Part of a small language model's weights.
Training: 132M tokens, 8855 steps.
Each number is 200 + 20 x the weight over its row's rms, rounded and kept within 0 to 999. Layers, rows and columns count from 0. The size before them is the row's rms in percent of the matrix's.

# layer 5 MLP up, 768x160, rms 0.0997, rows 649-692, columns 0-79
092,186,174,202,187,200,221,193,176,225,186,239,189,190,231,198,205,207,225,181,197,218,227,200,183,182,195,198,209,182,211,193,190,178,202,230,196,145,239,166,197,244,209,227,181,188,183,189,173,236,188,149,181,196,158,234,217,180,235,209,187,199,190,224,225,167,208,196,191,197,157,179,218,206,216,199,202,193,201,198,240
089,214,230,224,256,180,226,178,186,199,225,230,217,191,192,201,184,178,201,211,200,224,221,186,190,188,176,218,209,190,184,209,215,220,189,180,184,168,255,190,187,188,193,267,220,185,210,220,193,221,203,212,178,196,203,198,162,174,231,215,177,212,183,226,216,189,188,227,181,180,192,170,210,199,203,210,157,187,205,202,200
095,209,202,165,195,182,231,205,230,198,230,218,189,215,186,211,170,194,238,187,169,177,189,167,219,209,240,205,201,209,224,180,206,222,203,205,218,181,208,207,168,222,239,209,195,222,198,185,183,250,201,145,209,182,193,203,195,230,206,238,231,228,214,175,225,213,194,185,243,231,216,210,182,206,217,197,207,197,202,191,164
106,169,188,196,214,185,223,194,207,189,204,188,192,198,221,199,217,200,202,184,225,207,221,184,180,214,213,239,190,170,194,236,212,188,199,182,168,195,177,200,214,236,194,181,196,243,188,181,183,185,185,210,200,211,228,243,203,217,202,198,199,218,165,221,209,215,163,188,227,234,186,213,192,205,218,200,184,257,218,191,221
104,185,192,188,211,186,169,170,217,213,225,211,185,186,191,190,212,194,182,163,216,194,186,224,179,222,195,189,219,231,243,196,234,260,197,227,183,197,177,182,185,191,216,186,190,202,210,214,186,189,164,193,197,227,197,231,209,210,237,185,204,204,186,208,183,224,229,202,187,212,196,196,177,206,232,202,182,228,189,194,205
100,213,183,211,247,179,181,193,206,193,205,228,187,204,216,224,193,214,199,188,192,212,227,241,202,217,226,230,175,191,185,196,188,189,194,207,182,173,238,192,185,223,204,172,226,195,243,181,205,227,232,194,191,189,228,216,203,230,178,171,189,183,232,209,242,213,217,176,217,204,188,175,202,189,191,177,171,182,185,215,184
106,167,184,145,224,173,213,190,197,200,197,215,232,179,195,183,241,165,198,208,170,180,202,213,201,166,198,149,228,217,208,201,189,220,187,200,200,200,195,206,181,262,194,190,207,188,218,205,175,222,200,188,203,218,213,185,197,213,172,199,247,220,200,211,224,199,195,200,221,195,175,195,204,173,216,218,208,211,177,247,174
095,193,217,215,190,203,209,206,190,240,177,202,176,213,203,209,179,198,181,196,216,193,204,147,203,190,217,192,193,178,202,195,197,174,186,230,198,194,151,205,187,192,203,153,228,230,188,157,216,192,219,177,224,206,201,205,205,187,194,181,218,169,201,199,203,231,227,207,219,215,197,204,225,216,220,194,187,164,204,200,218
104,210,193,227,217,184,216,196,228,174,231,207,201,199,226,190,233,212,191,164,237,193,213,237,204,208,184,210,194,201,199,179,232,181,192,190,217,205,203,183,206,171,200,217,169,215,223,210,196,190,217,185,186,220,177,183,191,186,197,214,218,194,173,187,200,188,197,182,223,184,149,182,221,225,204,227,185,230,171,217,218
096,185,154,193,171,189,196,161,186,190,199,222,201,185,203,201,212,226,184,211,228,184,209,167,236,206,179,197,216,230,179,236,172,208,201,211,189,176,162,175,217,180,202,202,228,195,184,214,238,198,225,206,214,196,214,186,189,196,188,207,201,198,195,190,198,219,214,197,170,211,182,178,219,184,199,195,162,192,190,209,223
105,206,190,199,178,190,185,182,201,214,194,223,223,194,230,213,210,172,220,200,191,185,197,164,211,182,233,212,187,232,245,206,207,193,195,225,204,213,180,187,166,210,174,218,216,177,195,166,198,204,206,197,208,177,201,177,171,231,191,181,199,183,204,174,202,176,186,195,213,192,195,172,220,191,168,241,212,223,179,175,201
101,199,181,192,195,199,187,191,187,186,206,214,197,188,191,211,191,226,214,179,214,190,210,205,206,192,167,215,164,185,212,168,173,175,185,162,208,190,212,188,234,211,187,177,196,225,188,212,235,212,184,165,216,198,228,221,190,165,231,193,194,198,185,237,218,223,218,207,233,214,194,198,199,195,164,212,156,206,183,216,197
118,215,169,215,193,185,201,165,209,195,229,199,218,242,204,217,224,199,189,187,190,191,217,207,207,214,149,215,221,207,208,174,210,215,194,232,184,183,159,219,197,199,194,222,242,199,229,186,166,208,175,202,204,214,223,212,216,181,195,196,255,206,203,182,231,191,196,223,228,214,200,183,210,244,204,190,161,213,184,173,216
100,230,192,172,185,177,208,217,226,239,201,207,197,170,188,162,205,224,186,200,183,187,223,225,218,219,223,214,217,230,203,215,188,193,182,234,181,229,195,200,217,238,238,199,194,207,177,209,184,205,190,191,167,210,202,173,195,171,233,208,158,206,203,159,217,202,217,185,242,184,217,222,216,175,207,179,135,192,205,167,217
093,182,196,227,228,159,211,166,179,222,202,225,199,226,189,185,177,208,199,198,185,161,229,210,175,212,186,199,187,195,231,157,164,198,208,176,209,231,189,207,221,214,217,185,185,187,207,200,225,203,187,212,224,209,182,187,180,184,201,190,169,204,220,219,178,217,189,181,203,223,223,205,179,204,178,199,173,212,184,225,245
100,178,196,258,194,173,198,206,201,187,229,192,186,184,194,190,225,175,206,207,163,249,217,206,212,183,207,175,226,186,194,212,169,163,190,200,206,213,175,157,209,229,221,177,185,226,218,176,208,206,195,217,150,218,197,209,219,212,185,216,207,191,224,199,213,170,231,157,198,194,205,191,212,177,220,211,186,220,208,196,213
089,237,209,187,222,198,193,196,185,195,213,206,200,203,198,158,217,167,224,189,218,230,180,166,189,250,192,198,155,194,177,184,184,180,184,184,212,166,187,211,218,212,221,194,163,192,208,163,199,234,205,182,209,218,206,215,211,197,209,226,244,216,196,224,190,210,213,194,192,215,179,198,174,237,192,209,229,226,227,208,193
094,217,179,239,196,182,172,197,168,221,168,203,190,228,200,218,184,223,163,193,237,170,202,165,212,218,180,204,226,164,227,169,190,202,207,213,157,193,227,177,217,223,192,193,193,222,198,216,193,234,201,209,213,179,223,184,214,231,183,191,178,210,164,176,205,207,211,238,174,189,187,211,215,200,193,221,163,201,206,225,182
108,198,199,200,193,204,195,183,213,197,220,174,192,162,197,200,220,214,233,221,188,190,185,180,168,212,181,206,219,193,196,186,178,221,179,241,174,167,203,184,191,194,202,196,168,232,164,174,220,170,201,187,205,195,214,190,201,171,214,242,188,192,189,197,185,204,227,191,183,216,188,212,179,214,207,194,235,187,210,166,216
100,185,201,215,233,158,198,164,211,208,236,192,191,203,245,218,176,245,251,239,186,215,174,220,175,214,177,190,215,197,209,179,187,218,204,222,187,194,184,193,165,189,172,193,244,194,196,202,192,220,219,215,209,202,178,216,222,206,208,171,193,190,214,181,195,194,171,197,217,186,206,206,190,176,162,179,189,201,220,210,207
092,201,209,211,212,170,186,228,213,197,164,203,195,196,223,200,198,159,253,162,187,201,193,193,182,193,188,195,169,200,185,187,176,188,184,199,212,152,183,234,168,190,189,173,210,202,207,203,180,226,216,192,206,237,233,200,180,193,225,198,202,222,171,209,213,177,197,209,190,225,202,228,251,204,186,188,184,217,219,202,183
103,203,194,214,172,194,239,177,202,220,186,196,190,224,238,171,215,170,234,218,202,202,203,186,201,212,178,205,214,220,189,203,215,210,179,177,205,182,189,218,248,218,180,193,222,190,224,161,211,212,225,187,171,186,223,209,168,203,163,192,192,205,198,234,245,176,184,187,219,176,182,192,227,203,209,197,226,175,224,189,204
084,174,207,198,169,189,199,172,228,235,179,178,195,172,194,190,197,168,189,245,204,149,199,183,172,206,213,205,221,223,215,196,208,182,184,231,186,221,227,229,180,192,209,161,211,180,207,186,176,202,196,203,210,183,211,201,228,196,226,207,194,213,217,190,198,159,200,193,209,194,203,174,203,252,203,171,185,206,183,225,170
097,229,182,202,198,190,177,202,177,214,210,220,226,186,223,192,211,202,213,210,199,212,204,193,191,237,205,220,216,197,223,196,191,184,197,207,221,175,181,188,202,180,193,168,201,214,205,172,217,207,190,232,189,184,141,184,189,227,194,192,211,222,138,204,218,180,165,202,197,216,199,213,195,197,187,207,170,217,208,162,217
097,202,225,195,201,186,182,180,187,200,226,226,201,204,224,221,221,232,218,204,211,201,237,210,228,209,159,173,205,210,191,208,210,181,195,216,215,201,160,212,185,200,200,213,193,222,163,196,202,203,223,193,180,172,206,185,201,210,240,216,163,202,217,236,194,227,193,202,194,206,186,190,164,208,219,223,171,219,210,206,230
106,172,210,192,233,176,216,209,198,162,175,206,205,196,193,178,206,175,205,215,188,189,185,253,176,226,191,191,206,193,178,191,212,218,180,181,173,144,188,157,198,229,170,191,215,188,217,187,196,193,198,172,206,241,183,168,227,194,205,206,200,215,189,149,171,214,190,182,195,191,177,178,234,196,196,201,168,214,206,208,198
101,210,182,181,195,185,216,221,215,238,177,202,231,170,171,225,180,204,225,230,131,207,204,218,214,164,180,200,188,181,194,200,167,194,202,214,172,148,189,172,183,191,177,207,176,180,224,177,192,240,212,215,179,217,198,199,169,184,204,206,214,224,199,205,182,199,183,183,178,212,228,206,202,196,217,212,213,215,205,158,194
098,179,192,218,172,197,194,194,215,192,203,211,223,182,179,179,200,198,229,217,210,184,225,202,222,194,244,213,226,209,204,240,187,224,177,214,202,200,188,214,189,200,208,169,213,210,182,211,207,173,224,177,203,202,168,174,211,212,196,148,204,197,198,194,222,154,216,218,186,209,166,206,218,230,195,229,139,239,184,225,183
102,212,197,209,188,196,198,190,212,230,218,193,214,217,224,198,229,240,230,218,146,220,197,195,199,199,159,200,212,197,224,234,182,204,185,211,195,165,199,176,200,204,193,191,154,205,182,176,186,187,209,200,200,187,198,178,202,203,204,201,167,202,198,192,185,202,187,173,177,195,178,196,211,211,192,182,196,234,216,176,192
101,209,202,162,210,186,215,188,188,221,165,227,219,178,204,187,191,213,206,190,226,206,204,202,219,176,230,187,158,184,203,193,177,206,197,253,224,184,198,175,213,160,194,188,246,156,197,220,184,214,169,238,205,199,189,215,180,177,223,220,226,225,215,199,167,205,143,211,184,197,197,185,181,200,184,224,209,196,197,185,235
100,191,208,198,183,184,169,189,177,207,226,190,228,207,201,163,209,223,193,163,217,207,193,207,202,163,193,213,200,191,167,233,193,215,204,158,220,232,182,220,193,209,172,167,212,206,229,196,254,193,194,202,173,201,231,238,219,215,207,182,192,185,177,157,186,207,218,209,207,166,226,179,183,204,188,151,180,202,213,171,183
108,211,202,177,216,197,216,186,209,193,234,217,191,200,186,230,203,217,193,183,225,226,194,206,182,202,207,214,197,189,221,208,189,198,184,230,181,211,223,217,221,205,197,193,161,180,221,238,223,208,223,184,222,216,161,171,193,178,192,198,181,212,206,190,173,204,217,219,197,166,224,195,200,217,220,178,182,165,218,199,158
097,176,213,167,206,194,171,198,184,228,182,203,202,192,208,167,180,173,198,185,204,204,206,164,191,191,198,195,221,177,190,161,158,194,202,207,193,213,199,217,231,206,189,207,201,193,233,189,188,178,220,225,182,218,176,202,171,202,192,229,148,210,241,210,216,224,212,187,229,215,201,208,202,198,175,208,211,197,166,193,172
105,189,151,178,212,205,195,211,224,145,238,214,203,160,232,186,179,240,205,198,173,202,221,185,152,179,220,203,215,210,205,213,185,220,174,195,199,189,186,215,167,186,228,193,193,207,184,203,193,203,228,168,196,218,177,225,199,203,198,216,245,198,237,197,199,183,173,188,198,171,229,213,221,197,190,195,207,233,185,177,162
102,172,190,187,188,182,184,185,180,194,184,198,202,171,195,209,218,187,173,188,199,169,200,224,209,175,194,218,210,195,210,197,203,238,208,205,189,188,212,155,221,180,174,211,213,185,165,229,232,218,198,206,208,194,192,199,210,194,244,250,229,199,190,215,207,213,192,198,208,183,186,177,212,191,229,202,238,198,196,190,202
095,181,170,184,198,199,191,217,211,207,236,199,214,194,222,201,201,197,207,187,212,220,196,217,173,202,220,226,238,231,206,172,224,206,196,176,223,197,223,186,205,207,220,202,201,181,211,197,209,199,194,203,208,205,178,181,193,171,218,212,206,211,204,163,203,210,208,207,196,220,235,201,164,220,239,197,229,175,226,203,186
105,202,187,171,188,186,198,179,180,240,220,188,189,208,196,168,246,234,189,171,202,195,204,217,199,200,194,196,200,238,242,220,198,157,183,215,212,205,176,198,203,202,163,192,190,206,184,224,210,206,216,176,222,175,187,255,231,224,171,196,203,198,175,217,235,167,198,249,211,191,159,192,189,203,191,215,223,256,242,221,190
104,215,188,222,210,172,232,197,176,185,245,192,197,192,261,211,188,195,203,187,151,189,173,220,213,197,190,232,233,198,207,215,211,233,186,239,199,214,171,185,190,200,226,208,223,201,207,240,181,205,223,210,210,204,142,191,223,197,200,222,205,245,173,216,243,169,186,218,202,214,175,211,222,199,202,203,195,203,207,206,197
107,204,194,229,221,135,198,172,199,194,218,192,225,169,211,192,141,220,184,200,187,188,188,210,148,196,212,189,214,179,231,216,224,204,203,228,174,228,197,194,188,198,167,224,232,199,208,211,167,215,159,205,156,190,214,216,241,191,227,213,208,182,201,211,183,181,186,200,195,213,182,180,186,183,208,210,200,184,224,211,201
112,202,184,198,219,205,230,218,190,195,193,200,196,165,203,207,179,229,213,210,206,161,208,202,187,187,184,246,209,203,193,187,196,190,194,234,197,140,215,194,237,217,214,194,233,178,202,213,202,229,206,177,195,190,181,221,214,205,166,175,183,214,211,203,193,169,217,207,210,178,186,202,184,255,230,165,188,189,222,183,192
101,222,224,216,202,189,213,169,199,201,203,196,210,222,206,197,189,180,244,201,208,235,208,213,184,231,211,231,190,193,215,213,213,194,175,186,198,224,255,227,205,205,192,219,217,214,211,226,216,242,180,241,202,192,221,169,170,192,220,169,199,188,206,194,227,189,206,173,155,196,202,205,185,209,196,192,216,211,186,194,221
103,199,169,152,225,201,237,190,195,191,194,203,213,204,214,168,244,165,168,168,201,199,226,180,196,186,202,214,197,178,214,208,201,233,185,233,192,243,218,182,184,202,223,219,198,214,177,187,216,208,200,168,249,197,180,192,221,213,185,214,201,202,206,198,208,216,205,225,209,194,207,196,190,206,239,164,216,234,193,217,183
086,212,163,221,178,179,226,238,208,222,219,231,207,177,208,175,175,187,214,183,215,181,181,215,205,168,177,197,188,176,212,201,200,175,211,176,180,181,184,222,175,220,162,179,170,210,172,198,181,248,222,180,181,236,242,194,203,194,212,217,169,198,200,186,189,216,212,197,199,195,187,214,190,198,212,199,195,205,205,157,191
103,159,182,207,208,194,181,188,233,203,182,188,175,187,202,212,221,172,151,208,206,181,193,198,193,169,192,189,243,184,231,177,164,198,213,220,149,187,218,215,180,223,185,191,206,206,215,190,218,198,182,186,202,186,202,205,179,191,200,172,209,235,188,186,227,225,173,230,229,206,241,208,229,220,206,201,194,222,183,229,203
# layer 5 MLP down (transposed), 768x160, rms 0.0803, rows 649-692, columns 0-79
100,222,180,177,225,209,225,191,206,180,185,214,228,184,191,192,224,171,184,183,214,233,210,176,199,246,181,179,176,190,211,140,195,202,218,228,193,215,206,179,206,181,183,219,201,239,221,221,193,185,211,179,213,190,177,209,182,217,194,210,179,225,205,198,193,178,191,198,183,205,225,216,179,186,221,170,196,164,222,233,202
098,222,174,219,221,224,212,182,194,225,209,240,201,182,171,206,219,210,159,193,230,184,225,204,179,191,200,183,190,201,185,237,247,223,239,193,175,195,224,199,200,215,212,210,195,190,232,237,230,184,189,190,199,217,187,205,167,188,210,185,186,232,213,177,197,189,180,210,215,212,205,234,181,152,214,196,162,190,215,190,178
098,200,181,220,191,154,200,172,201,200,179,240,198,211,195,189,199,218,172,201,187,200,190,212,185,230,219,204,184,213,200,205,220,193,232,210,189,184,197,199,237,250,184,233,184,173,199,181,193,207,246,165,192,175,201,199,205,213,191,217,210,192,178,198,240,193,211,193,212,218,214,180,202,203,203,181,174,203,195,210,181
103,204,189,211,179,189,199,205,172,203,204,211,182,188,199,193,197,207,206,174,199,183,218,202,186,181,180,201,197,215,214,191,204,165,196,211,240,199,180,146,186,211,199,201,186,250,191,239,196,193,204,188,198,248,225,182,188,234,223,172,215,234,215,206,193,193,171,177,240,205,201,199,212,219,176,223,173,210,203,189,187
097,217,196,179,237,224,180,189,221,193,220,245,211,169,239,206,160,246,199,191,202,216,234,212,210,225,218,176,200,211,225,193,150,208,213,200,172,209,184,216,190,220,201,185,202,136,216,169,235,195,194,207,214,180,220,181,175,207,212,233,184,187,174,180,177,158,207,210,223,217,209,181,237,240,198,224,187,216,202,188,190
103,182,201,224,208,231,234,208,202,201,191,208,210,219,175,179,207,204,198,183,170,186,168,173,204,175,202,220,228,215,173,192,229,220,196,164,212,184,210,210,183,184,201,189,212,191,207,183,212,238,190,211,176,215,205,170,220,193,198,212,182,207,197,174,214,201,253,209,230,189,221,151,205,208,216,153,165,205,207,195,165
103,191,202,202,170,186,191,200,180,209,201,211,247,188,189,196,221,199,174,204,230,198,235,197,248,210,229,215,231,230,204,202,238,225,220,196,216,252,179,236,194,180,193,201,221,171,181,172,137,206,233,206,210,245,231,218,187,194,188,201,200,216,219,189,232,189,193,231,167,219,223,214,200,195,192,199,194,200,199,177,186
103,215,193,206,205,238,220,207,170,222,178,192,190,169,209,184,173,208,180,205,209,233,222,185,181,230,226,208,193,204,174,229,201,186,268,209,207,223,157,209,198,202,203,181,207,221,207,175,198,171,176,163,191,195,168,217,233,215,201,188,189,209,201,172,175,200,240,190,201,202,241,216,197,210,220,241,190,191,168,199,191
104,210,221,207,208,197,196,195,205,207,184,183,203,145,214,183,185,180,229,192,198,200,186,172,174,208,154,208,179,212,253,205,230,183,182,206,187,212,214,162,200,189,202,182,172,206,164,199,206,177,215,184,211,226,191,199,229,246,217,198,203,185,170,217,173,212,180,189,187,183,178,205,196,188,207,199,168,214,194,207,164
096,207,213,186,190,184,247,208,185,216,192,200,210,211,179,223,195,202,223,197,164,188,234,244,221,194,190,188,218,202,166,211,237,179,224,193,210,192,251,185,207,191,213,188,227,194,219,216,207,176,160,233,194,166,200,226,187,198,216,217,218,201,189,205,180,203,209,210,219,257,172,204,176,215,176,201,218,208,148,218,205
105,208,202,195,190,190,203,192,175,188,192,190,201,172,192,207,205,154,171,206,216,182,217,228,195,186,209,198,202,214,210,199,164,227,197,221,212,201,195,227,185,219,188,206,179,206,210,210,167,171,209,173,203,221,228,238,209,230,184,160,236,226,247,231,211,207,189,157,169,196,161,219,205,200,195,168,198,195,203,166,198
100,209,197,224,178,190,183,189,210,182,197,200,180,166,183,197,189,189,223,226,227,217,188,197,213,153,194,203,185,171,194,178,215,189,213,179,202,230,207,150,200,223,212,213,199,232,192,208,175,193,166,177,222,194,212,248,179,217,171,218,216,209,218,256,234,224,187,196,208,190,187,191,187,227,195,235,143,219,226,217,195
112,182,202,213,182,184,212,226,217,187,197,202,186,186,167,180,183,187,171,231,240,179,189,193,186,183,262,158,188,168,191,219,184,203,186,221,173,205,202,190,174,204,216,195,185,195,193,196,234,200,213,228,205,195,214,182,228,203,210,222,199,167,233,219,218,168,199,208,198,240,212,232,221,211,160,210,200,163,194,199,188
098,140,207,195,216,221,169,244,226,193,228,207,213,203,208,234,189,223,224,194,184,164,195,206,186,228,210,185,187,205,199,203,162,212,199,213,164,197,195,206,198,199,204,195,242,173,193,198,195,202,146,182,188,180,200,180,197,217,198,207,185,217,171,182,197,217,225,178,228,183,180,183,225,167,203,184,227,162,185,180,204
090,219,193,266,180,221,209,200,200,221,182,225,233,198,225,187,230,228,207,193,216,194,198,194,211,193,217,183,214,193,175,194,201,200,288,180,250,177,164,225,203,191,209,215,196,204,191,204,210,207,187,215,175,210,212,190,218,198,177,215,209,198,249,180,225,205,176,186,184,185,222,190,210,182,203,196,200,197,240,181,206
101,200,186,173,213,193,181,230,216,185,187,211,198,223,202,191,196,203,222,207,216,195,165,210,216,203,168,152,199,229,216,221,201,217,185,200,188,181,172,193,205,195,166,175,191,204,215,227,195,203,192,192,199,209,181,198,177,206,179,203,185,219,176,167,202,208,235,199,232,164,191,197,237,191,211,187,197,179,170,176,230
090,231,191,216,183,232,222,191,187,211,206,194,219,192,175,203,226,200,209,187,196,195,251,188,215,160,176,198,205,209,217,232,194,205,273,196,209,180,226,205,199,182,189,196,196,219,205,179,199,198,217,187,218,215,194,210,215,154,221,183,197,201,217,238,200,214,226,221,223,225,204,170,219,205,197,205,194,189,224,182,195
096,204,208,230,187,182,184,205,188,201,201,191,191,193,240,209,184,192,194,233,183,159,224,229,185,198,205,190,210,191,221,203,181,166,196,200,219,223,178,192,232,208,217,162,235,168,221,209,168,222,185,191,200,204,208,224,205,219,225,225,155,234,249,186,178,199,209,206,200,198,202,169,200,196,204,227,214,194,198,183,192
106,195,210,203,160,211,201,204,200,179,197,188,155,218,211,165,236,221,183,172,179,195,197,192,224,174,185,223,194,236,215,194,165,190,197,239,194,205,210,199,205,208,198,225,244,216,183,220,216,212,236,245,165,206,179,201,209,184,214,200,203,174,213,212,192,216,197,183,203,226,162,197,248,170,194,226,213,190,227,202,191
100,214,204,214,170,219,217,218,214,217,154,212,202,242,175,203,196,195,193,194,197,236,212,218,179,193,229,191,216,203,210,204,207,155,200,178,183,196,218,200,195,195,189,154,224,212,261,182,179,188,158,208,188,190,215,190,181,244,246,214,227,193,230,242,206,197,207,180,171,212,176,156,207,207,214,179,198,187,209,180,210
095,245,197,174,206,205,179,187,188,217,181,187,236,190,218,200,238,178,181,201,161,200,231,173,203,211,191,199,216,224,218,162,222,216,209,164,181,196,166,179,191,200,177,192,171,234,204,196,208,170,204,234,222,194,211,205,229,190,194,185,213,211,173,219,165,213,187,192,223,200,222,212,195,175,184,206,194,183,186,207,212
102,181,221,175,245,184,199,214,176,176,190,211,181,225,202,225,191,197,214,198,190,223,196,210,217,201,217,200,187,209,194,201,173,234,195,185,189,194,195,242,232,210,173,198,206,202,238,219,163,212,198,218,194,194,213,199,217,206,203,187,188,214,235,184,181,193,167,205,197,222,191,239,216,172,209,181,171,203,219,223,198
095,212,218,210,171,228,229,182,202,247,196,215,212,202,178,203,210,182,203,174,216,226,190,168,179,184,211,230,220,186,213,216,198,196,268,204,194,188,215,195,165,213,203,195,206,206,172,160,199,255,206,188,200,183,226,203,191,207,201,223,230,226,192,221,220,189,177,216,217,207,219,208,199,211,180,221,189,205,202,219,195
096,173,167,187,200,195,203,228,174,180,228,184,219,195,149,174,209,194,204,238,185,167,195,215,167,200,208,180,176,249,183,200,222,204,191,222,205,155,190,208,189,201,203,196,206,209,214,219,183,187,206,193,173,222,223,176,218,201,180,203,178,192,207,226,214,186,186,215,182,185,188,217,197,201,205,212,219,229,202,164,199
096,225,245,186,204,180,215,165,183,215,234,222,176,205,186,210,193,192,232,202,181,178,229,182,221,173,218,197,223,230,185,205,186,162,161,205,206,174,215,171,183,182,183,208,172,176,190,210,209,230,195,217,216,158,201,208,198,188,212,198,189,220,220,219,185,168,209,215,192,236,224,232,174,234,187,211,205,207,181,225,212
106,213,196,199,194,192,215,216,211,199,231,199,208,214,210,208,179,202,207,212,189,178,247,237,197,191,188,227,190,212,187,203,195,173,192,211,210,204,222,178,228,202,174,177,221,188,231,243,216,203,226,215,185,215,193,160,218,209,212,191,198,230,201,190,195,192,172,182,180,160,204,217,187,253,199,182,202,225,189,188,178
102,194,190,206,183,175,210,189,221,206,192,185,214,208,190,234,184,163,244,201,204,204,156,175,165,209,208,194,235,187,213,191,225,175,198,231,207,230,217,193,234,254,197,143,182,214,209,208,211,209,169,193,167,205,218,235,234,235,205,201,194,209,196,218,212,197,214,161,214,167,200,204,207,214,201,177,221,202,207,169,207
102,164,195,196,179,211,204,224,183,185,202,199,189,201,191,195,227,203,214,206,211,205,146,231,219,197,203,178,178,204,200,204,241,192,186,230,225,187,213,203,223,175,185,221,168,174,197,197,164,194,198,177,218,186,183,217,202,208,232,195,237,183,195,152,209,207,189,195,184,215,254,206,225,178,192,199,178,180,202,223,186
097,227,190,202,178,210,246,192,193,242,178,199,187,211,181,201,224,235,215,219,188,216,179,216,209,221,196,223,161,189,226,195,231,160,220,198,227,196,198,195,212,182,166,223,252,192,182,174,181,207,189,207,203,204,221,204,196,181,207,232,205,181,189,204,201,228,215,149,196,211,199,209,175,164,166,192,211,214,205,201,199
101,191,190,207,212,201,183,207,180,168,207,195,201,188,183,189,194,177,239,167,223,236,201,216,198,188,256,200,228,239,212,201,208,195,217,180,194,209,142,192,224,185,231,177,192,152,161,199,197,200,180,210,198,212,191,182,189,212,238,212,165,210,219,195,222,225,187,154,206,192,205,200,221,167,207,182,152,235,217,191,200
099,211,213,205,192,192,184,220,206,197,182,196,204,212,161,215,174,203,236,215,163,224,203,196,170,201,204,160,198,214,226,197,203,206,169,161,226,205,216,198,186,223,206,220,194,226,221,219,229,222,195,213,210,151,218,187,185,181,195,187,185,176,198,190,195,205,249,192,217,208,203,195,225,206,232,192,220,150,217,209,238
105,208,198,203,214,229,222,199,202,201,209,192,202,162,214,197,181,195,181,180,225,171,207,164,193,199,165,218,185,197,197,180,181,209,183,194,182,231,212,212,147,147,222,179,181,182,213,208,185,180,209,181,204,215,171,170,194,207,158,238,179,222,207,206,236,192,188,218,215,181,188,197,200,223,208,185,216,225,209,176,190
096,202,200,205,204,196,195,216,197,196,212,194,214,204,213,192,190,196,176,191,205,213,193,205,232,151,199,160,217,213,171,242,195,211,191,212,219,204,175,180,194,175,211,193,212,202,189,177,198,203,187,206,201,177,203,172,269,195,219,221,192,168,178,204,201,218,186,231,191,183,197,214,258,175,204,208,224,202,215,204,197
104,176,191,209,212,188,198,192,184,230,198,217,190,222,236,188,217,212,198,182,195,221,143,194,195,204,248,196,207,193,209,187,206,195,206,159,175,157,173,220,224,206,178,177,204,200,190,204,219,228,188,253,192,211,188,162,167,209,198,190,195,187,235,175,191,203,198,216,198,187,160,211,208,144,189,196,195,204,221,171,207
105,224,201,247,188,186,163,208,209,197,212,217,201,206,196,217,187,235,224,228,199,206,184,228,206,220,221,209,213,194,216,202,198,214,201,211,190,169,182,179,188,207,193,193,185,235,195,198,170,185,211,226,221,230,189,232,188,220,216,201,165,179,200,198,212,168,182,200,225,193,188,215,196,170,215,212,209,198,186,224,200
097,203,185,210,178,180,197,194,178,217,170,179,189,229,163,217,189,162,192,179,179,197,160,193,224,174,188,241,220,163,186,180,207,209,216,196,196,216,213,185,201,238,193,202,195,190,210,202,185,245,192,195,195,208,191,189,182,211,223,173,201,163,176,175,221,187,181,182,217,178,218,185,223,197,186,216,220,192,255,205,228
103,196,212,200,196,198,178,205,167,214,198,210,197,221,186,201,173,224,223,209,192,193,219,154,160,215,207,147,186,262,213,201,201,187,160,186,203,196,214,222,204,176,198,171,203,171,185,198,191,200,192,184,169,200,187,200,203,218,182,180,224,220,185,188,204,216,240,220,204,198,177,225,204,216,227,214,212,199,204,201,200
100,226,214,178,205,203,201,226,169,203,173,208,220,205,166,225,205,212,209,188,231,208,170,170,208,205,207,145,212,235,152,194,184,191,214,164,182,187,231,192,217,199,230,219,197,209,200,239,180,201,244,209,193,208,188,199,214,160,157,204,181,195,159,184,199,209,221,185,228,202,190,211,192,210,201,229,209,202,176,205,207
105,199,215,191,218,194,198,197,215,198,236,215,214,207,208,209,217,192,182,185,162,238,231,193,186,227,165,200,153,212,205,201,217,189,173,195,207,222,196,255,209,190,249,200,215,190,194,180,152,225,187,207,196,205,179,196,193,216,173,181,194,183,210,182,212,201,198,172,215,225,174,183,195,194,206,188,183,196,213,191,210
106,215,191,179,203,206,242,191,198,198,190,195,216,215,204,187,210,216,196,187,221,179,216,198,176,194,172,223,197,208,203,191,170,211,194,181,226,201,220,239,214,241,181,214,198,211,169,194,168,193,234,167,214,234,185,216,188,216,169,173,166,181,231,190,185,179,224,192,229,197,188,196,192,216,229,177,210,184,175,201,192
102,190,217,196,183,224,168,189,179,189,209,194,215,191,215,239,250,201,192,201,199,222,172,198,222,215,173,199,198,221,218,174,204,211,186,205,205,232,232,226,206,209,194,171,211,254,208,204,207,186,228,225,191,204,164,191,178,250,224,205,170,187,172,162,205,177,192,189,194,208,199,210,228,207,219,210,158,220,210,177,195
103,206,177,204,195,225,212,179,216,214,236,196,242,182,195,227,213,159,210,199,193,195,199,197,205,217,186,181,214,214,214,207,193,184,227,181,207,176,215,212,188,180,228,177,200,216,196,204,180,191,183,148,199,175,210,232,173,183,204,215,212,186,181,210,204,203,205,186,205,208,144,187,146,233,179,209,180,213,163,188,188
094,183,200,200,192,209,204,219,199,204,213,227,211,201,208,193,194,184,195,183,174,212,202,166,177,206,169,213,172,174,199,185,183,174,183,192,189,198,178,202,210,209,205,154,180,218,195,221,227,230,248,196,199,205,216,183,206,210,214,228,207,216,229,233,161,203,204,199,206,160,235,211,202,177,197,195,185,234,190,192,201
106,214,212,224,184,202,233,194,209,208,182,210,184,200,205,217,194,222,189,201,227,182,255,203,209,202,203,192,234,254,195,214,215,166,199,212,187,196,234,195,189,204,213,177,196,199,204,183,183,188,196,187,201,208,209,209,182,191,257,217,182,173,223,184,205,228,193,194,208,189,229,216,254,246,186,220,193,200,154,231,200